Weights of a small transformer language model: 4 heads of 32, 147M tokens.
Each number is 500 + 40 x the weight over its row's rms, rounded and kept within 0 to 999. Layers, rows and columns count from 0. Numbers have three digits each. The size before them is the row's rms in percent of the matrix's.

# down: layer 2 MLP down (transposed), 512x128, rms 0.0724, rows 440-464, columns 0-127
# up: layer 2 MLP up, 512x128, rms 0.0728, rows 441-464, columns 0-127
down440 107:476448489495469452518594538467553550477435565522474528541566442526476504507569537516480511527448473467517501466532486529547466562467455471426529529486590549500489508516553457470526530436489525468500501441481528523472570584512466448499512519552474518533396545525463564410468481576522504482504491417492512446416471497516509558476464410504507511525454460504490487510468504498486523508522
up441 108:504498455454495512479440398532513523557533529439528469449461457527490457479479466476407502543479528496511469446531532459484518530552426499443476486553496502473532540583482566492520405519563469514482490528478483506463513509501492500574552488511469514509559554502470494520476520458544567477446386536549517526486512461518422476501503533547469480448552508495500454567510597488545546577489
down441 102:467451557541506458476530479499509444446496447532484531510528473483446514591470503479511512482519505426412466553518468481570445525489490519552531538520514471528480479489484542537534523522546443387509564451544480509488606495498549499544485533484492556481388587476463503503542501554495458450461537568495500497503492508506534522498459528533521443501456446531507519560449485466546567460579
up442 106:415481533491551524486522507440514498445426488517466444506504562420482436498502563561516426495514458434495560599510527514479500486594453524489493500539553497406536520484479454491505533475495433532504505415450468562507478527500491528567450482473518593494531447479455554520532508461519463566479504454464535519527523522561493458530484521481479448464496492507485513485505439578555449465497
down442 101:503511599522464586542537549549480481514552504489538522476560449442555476539511514606485531543513497503516527539516446524488473488516428448401460497540489498562506532529498448410525480479517490508518445494537447499453570490484492529434516552526572479460489426508411563523550462521564519450494524529511465488499535468439519454451512514471502463488552536444565468536457528476484517494488
up443 088:508511470506490540512481525510483484516500448455497485590438523452425517575526500479507516488466496474583539524484506511491492534507576540528586502537483493509491486525538505453516481541424440560456435418593472515544425485506385507542505491452454579509542450574470472451463482472481495542460505510469448552511455557473534414483468460504533463478513469518545502507539529545537501543555
down443 095:502514479489473539519469487499520503422451451505505498502553465526516522461472517520432594395491412535463506490478467449517474519501432478522492548489496514507513521511417479503457490454541564485497518569433503469460543539455543521516494505539490574507515549456452485573485524514537515550466520480499597497454533380522478520526572480454530498513466531503551526434501451494495517585595
up444 087:532574566483505474486452530467546525453535477594456561510540550464477515502514512562500511483507560546485484469449508453551545523495533445529460444606530549482509509566535467486521456508503496561512513445456435515534418471425566486530381494530445480552485452475527497460501461593499475503536497445574489523421463483517511522466500496454469456530477530480462514520544535480524510497494
down444 089:599538419565519507417437459480459531480501534466536443528585448561492503491418546577480444528466529485500461461498488447499515483550507412450510478505518581493576517453525497444522464521532536470522482501500511505500503536506506520548531531454526500472514463485471532535459506458526589524499470488515467601523531542552475464502522513466481505542481435575468453495474454493540542493416
up445 110:508459532490527483470504535634545473421463525504535408493533442474433410558489433556485454458541542457581500550421453473498520516451455575460518519500497487492545523541465526494481521523521469489545598520508529472509512484477491511526467555491554559481507457519498503484469460570534504441568543507469471496468458448483525539518537551449526549436505513486459483513538469522438480517488
down445 107:500445564457462538480524436533466461480470460456553486520533498469510462553491521566508439484506494469564500466468477520450483463472557486580470514439532465540490571539550481462512437539503496549532484439496553537510476505501508521400593526527445509473491525514535486476424530429557520489503506552526484492545438569484520520424553445571500468463567588552500491466462507509529483476445
up446 095:422538508476546544513478500526509592471487463457491473502547510535521495521497501423519507459523554504480433491453508453509463511508529464445484506519502557529447485554526420507514507536491471512440603482525468563490525473501475497454493459530544461471560498478556500458565529534482489507401588562485513519501490530580509479536493412479412526397527549488513465439534428489525481470455
down446 097:521510490562455481539427579442501371578484509562513562503447489489467501488487427506411552571452539507516522426548501509474512454453442498528505476531471457489497461494453507563482475494449477572459443565538489499502487555528521515487513537532539432557498502526530477474472487557502515512482472452472534532516512557432570517502541492437486472530501474504485511527458565549470578521546
up447 084:472468465538444524526584580537514533439536451496509492555480528394488510573521493518515524502482457493519508451495492465538451525470531435521494529485569416586476492498523473559513548499487508436471517498544486430484487562526517497557525463507403573494524454495501424532496539495538490517543592522556508478459454521395515474431555496476475478517508565563476530504512505447501505494483
down447 085:465525483523520528445564501438500463524456517534476449542588466564510522452338498513474486514544501510475500468526448541496484495544485554472557516436485472531541488500512527482448443480472480575514507491470459542487496427435489478438485451454502468523514560507508544525464448502440576521513463476569434484570528498501527518551494544527513523493422537525556480540509486574518558555510
up448 102:582487542506489529557504501514491370457482482522471482532445553476539521506452498483536478521462460464471501480455503540446535417472496485530466489560461521554556524553436502473552533580475511568451510512502477487506511514505497436550494449544533506534505458531559480477510532478484496462563555514547475517519511422382417503520466526493476495509484461577547512575501481573489459476425
down448 106:531572485492541488559448520513488554594514451509486533475514568542448529485531493463460449542461482468467509437475518566497442527489504454543570496492480537441475579480512519572540504481483518501487507493431559507472529517527561473439450507493564503489468492471490549494495456520392469509407493530513520492510480520486548512552443440545497505484480486481538412499471437533499630528551
up449 102:462419502502458508518516506474522445491547485490477467470449464507452529481473404573508549523526492455502512479439455479561471436456563447543539573520473557517559435463513605537488434475530528556502509556478527454475564545540529458601550508504417536511581449485518507506492526503501533406455491468503490502485469539497463472511551496456526474530438520519567503475492513517532480523537
down449 102:467547521436492439485498546457429441456482536501512542511507426526549474490551536528510560457535500471497530572451507519530474445481480512537472557540481457491498500593521442501464568534485503503455536452415557445561490548516550541461459473454565529451430569454518505493484530459552522407539455439495552465510523537491542496495504533555535509600494467481456500459511472457503522516479
up450 085:534530529535500432513456514550490516523498485541471511478469407500511534471454536559468464431531480530508542529536534526462490516490611469535562444500493486580470431543546460457469417474513493452503429467474497453523451507455505461486389483491503480534453495528543531496568462566502455503486554493480553529461459510472482451484559474500556586421537531457512520513512464445529479492433
down450 094:479507433529577500520522522490468425497499533574550486511545486591473555467513476435508490466436453528484411481509482418504514509562484486460510507492573492500551513464543516509501449611421492523486544542489510536461513460504492450492463452518498481462523437523557506408454497495536477505487548478472505497480547475531477542507383603491459519573522461520477491528501513492580499525521
up451 111:533462483432528478506506526573491472523443530536496446529533460503508470469499459491526500532483533474567530499560463415534515512536555511491522531551483430439513418499494493450498572479474491456516469571504524542553515472554516463567480492445478446563544498533511466488457471500583493535434520562513556530550461530527519515412496481444455490421495500581444425480538528544517566439506
down451 102:507481485507459519579523497521500486569478521473455562413535505482480488502521538442511463527444472535527489413533544581485449451509469497481471494525480537523526508525517445508488481503408530447503500536503498458590467575458390460477506564550603508443570446546554449529552461489494529506550489527495463507512526463464532473469521480452447413517556461494500575528485500479496522472491
up452 111:467485500493483505511464589502501552471508535449426509487506509441492523475484513466539489523467524532489494514457553494481499498439495510423527432460551490457559530454464610479434400545496482483468440501520595520469512524502511499505560473555479488471444488420488536502452422551552526518555460531511471521521388531499487484547510585520528546516524423511533501509489509517574435542502
down452 102:490422463444535525466508469455467489470526471512560508475504460556488525540516538495486532478529464468476515445562445529495522480505447509543442536489456502534515463520510456441512555466464514438542544468457524523576475533553461471438466518477499509579566479532548470562490537472534505471479403421534527498386523580478546511575513464506553569554445487516485454489470488442461465478451
up453 080:430497466464532557545513536534506489483462525486545553447533534500509455506479489441520539504447522508486532475507516612497544476474503463481473492463556478528481408521498516494503543514448497509504438598504502481418464467543505482524484521537426505476469515452471536490529464443494582500512464530472447570503575471483556517525575512535525515599502527517458410405489472461440503420507
down453 088:555504520557522495570501540543453565434548506527459523503484439554464478514476495550492579517535476553485498440447512479444536525503505465504518520465452500555457430464519582497494497515456525516542497469471385526556526468563538524473458491445583471476509570505550503490497484595443496500525547463497460456569522529530458490536409527479523532510501553483463513582519469445508519523447
up454 112:445489489507506603437490484510506493437522549468446519456519553475537402513517525443543465513568531486527501564562510512462462522540510479507555488494561549505534449457482440443456497511475502424514479476549498512481509545493523477546443469485480508537519479472538546452467518497595520510507552591506450474553536533556570527458540442413546505516464512475476489508524494418515442474418
down454 102:443569544439453445573508529513558412490435529492524459496472581516509480482475478524555501394589503538488470440507471471497434482571513508567469499498435506512460538523533455559473483486556493533462578520492439497576505479506506491540467533540544513553498478513458533585545488536492509475486482429487555507464474518498551495463500462477465544452541532467428462467473513509554514462449
up455 105:507454472486485457528509488565664568499544472505488509545449530436488565557509475524433478589520518508484472496509518567453501567507547486507489545457463525513537451476477496546513500456492489475536415553446503525553518444449462463488481482554512474463542511487460547497486422562493540503460508569502476548554528486476513471459447599525533500452476503492493522471464505466504447565547
down455 103:480461472561543546509496479459421508472456502464484592425510542506464489466503531502499453428506452496540559516471467438538530486528405485450470474556576432510463556593506515506519520511483489513461576496508525501523541447544524482501529444444477511553457475473619504447507576509487508473515482510489495515460429471462510546544522448462569486537577473516551515546497478529511526530453
up456 134:442503518462536519438491433538436533468557469463459517480498509510491527541600472464469481456433539480550483548549539569515431499488528494440543521530518502589507558597421505552505512503483452426500478521562420529572506526464495439488457480455535493548494423470493509543569499490447417489555493469452478501539504516487523570549482526536515482478459494456497487497544479508502450537514
down456 134:512552469520473551464389454570423518516535491550493574479479553555552499571526523490469455511479535569513477547537507537536403476479472562519563506520501478507493461512512430503531470559473445505558457401551473502500500493430448473487536527499547523483491492471546517543525529529441453501445527509521559442517484512515475534550551479499490540494420469549496448420496487514498485467428
up457 088:520446555413590518494523462564477507556476523488471526542521506497477496478446558498499476497523475522508474477497493535515512506486417548508457537499509486474480483590514469483485542458475426554541507538530526494562486503443548498547463580532391469517473465504531541545524484418514458439459600466449472459485453493472569455465509521492495442424511440475541516550544557494500437474451
down457 100:463587498562443451515480466542480536486541448468558488463476604509482480561585547494506466458472541532522524572536498449513463495551507402479475478536456471515486520434517453517519471522433516514436480446457528590486526498512502480487518450502527525472522516529431464492501519570502475434470561496572534463496462477567442480559517496533507497516517465555453569477495426485484534567518
up458 079:415521477547478507501558480497437485549404517518489460532513556519546506552501524508445484503512452486523515454483497495459477521511545529460576607430559442489518487443546521522439487498531467474485529484500506431492607455444541486449515483488451592539550574481476480491578528458545485547536496554525503474526522518499524455543553489466498492453520529436501542463511551537440570510536
down458 090:490495462523532531496540488546458498521454489565482475484517456546480505454479485460526490539448465474514511460487575521397555477505471537477616530379544490502437464440448576500445516498505476576548473475508500457473579429482480491502535502475483543449492500486479583575473520469502518558506486490497464553522510519546491478530552491562536509529533446479421461541523505530486554583533
up459 081:500522474492393505517513505510530579530513473477528466454530423484530501508529508482438439570460507526491507541460473519488581548505547473517547555432441485499428494554476452496504464495428488447495464468526510575496489514457438465518475449556485469480525467470412497436560454525461537550480508526457513541534546480543499483554506531441478469462507545508599482505570514586571473471526
down459 092:542472516525508505488464497425502461480421465499501467547524533554469553503462503522564542505534514571510430490487599490524491464520505504549511483499526477491490439469483560487438567494555454511511475496459544507465537494540470492527492433437528509497508524467497451515480643487576510523527490460522499464475473466493575500441467471448565611475560515493482512516383485496458532525439
up460 100:516503473536540472653526542474544560506555532505473581476527570470513502505520440489500424411519491404540525486493528386493487508473427486543512467482534539453476469517498509521491514552465482498493476493487523506532557441579504511505458477474497474562532461539482499512519593492530508561524500536566514497477494506507484541469452453493520483531481475437528464591522448454511431482475
down460 100:562513508497496478516525471514458487444521497462538454554526493501410404523504508528510576588498436537545487516490489564452490510458538466538502493536503540537513511515487461438564508480490573522504551501449492480427532461562493515429508457489544535458550567463558527468478545541532501485444474543431488460502545410541454467461547536558454499483483425461558490518458527493525551581484
up461 100:467523535490500485458514417529466477516444514477507522509468576451498473464493458514526489515454490426469498495518532444543556478563519482512497472439446496465538542520518506419400477546406438514450517448512543548477476468533531490464472495471489506531487534495598433531453604443540526441502523526529516543590508528584512550502555538539519525481451548511477456514498555563487496461517
down461 107:541441439580530544517483488576500485478487463466500495442469515504483559488460548456522469479529550477515526467492528528535488415448513523416470510464453485426509487438541524502430547537472463518570493545505569469562514532551512544524505528539483461533554525523534556484501499505541490500508473497439605510541405505419428531446489459500495540463467486440534525496446548555523528524438
up462 111:549514548620468522452511449520536511444408526480436540458484540446568491462481505528488461449476462512555494452474564554503485530521545443539471532537509543608524531495483572440449484550528541492415477509479544505485519496508547459545516464525491484600512535567458421485497503438478537485494462491516448479510500416477440504533523485535479536477463508454479510553477488535498509470470
down462 108:542453413526509526531548436415513505532535483545499503551488513474457522507507507457527497554546519538559518535503505488586513440529545445451526459502446514512488519519491487523533442536419450593520497516458456488508563475470547563429462466444527532525455511543520479448498475526436512544525471545503455482555438495417496480450419522486532523487507469442523603520517440441510461528484
up463 117:466521513490504517486544562540508567518490500452539498525494571485483546486509491486496521530514486510441516474491445523451510509518516449461475460432468492485477513478523505466587530450530447488454563568519493493524488534492474481515438510486466522524538431518478455473581458595532505499482474506438511546429610495397515517510484522477541510428430508398541431529432589548543543491476
down463 106:461452507534464499501473521532522474446454512553487517381491471493451533517551580408494473553508537534491533512532547500516470500522523461561552542508525507598506467558464517519488451596462520453497570522467483476455524492500432485466524469482476443481397435558476496521479494465451586544556491498556500469473459511481488527589484513540475521539505482550449549459488483468507495516575
up464 093:460448520476482527604410449525490535418494529478504472491480489488548537563486457453551495402537544571510472553396558473531464534521510484504453505518451549497494496483400525487549555455489457534443474597487501548502474565541474478548484448508467457511553459487465501518512494551493485516553495533534480427543534496479477475483511556533545517515512507492503442555530523483535456472431
down464 097:552508549487549453538556477564519491554532452487473563502495518468459515445569514575522515511508485516504469490545485533530466470555461526449523554466602479526424530429522513502478441471449549528536463467489454544488501460545481501371479493491565533581454489474536525485481444545471524528506489464424503474495411486490533487512495533525536535489507487486490579521417451433510479515438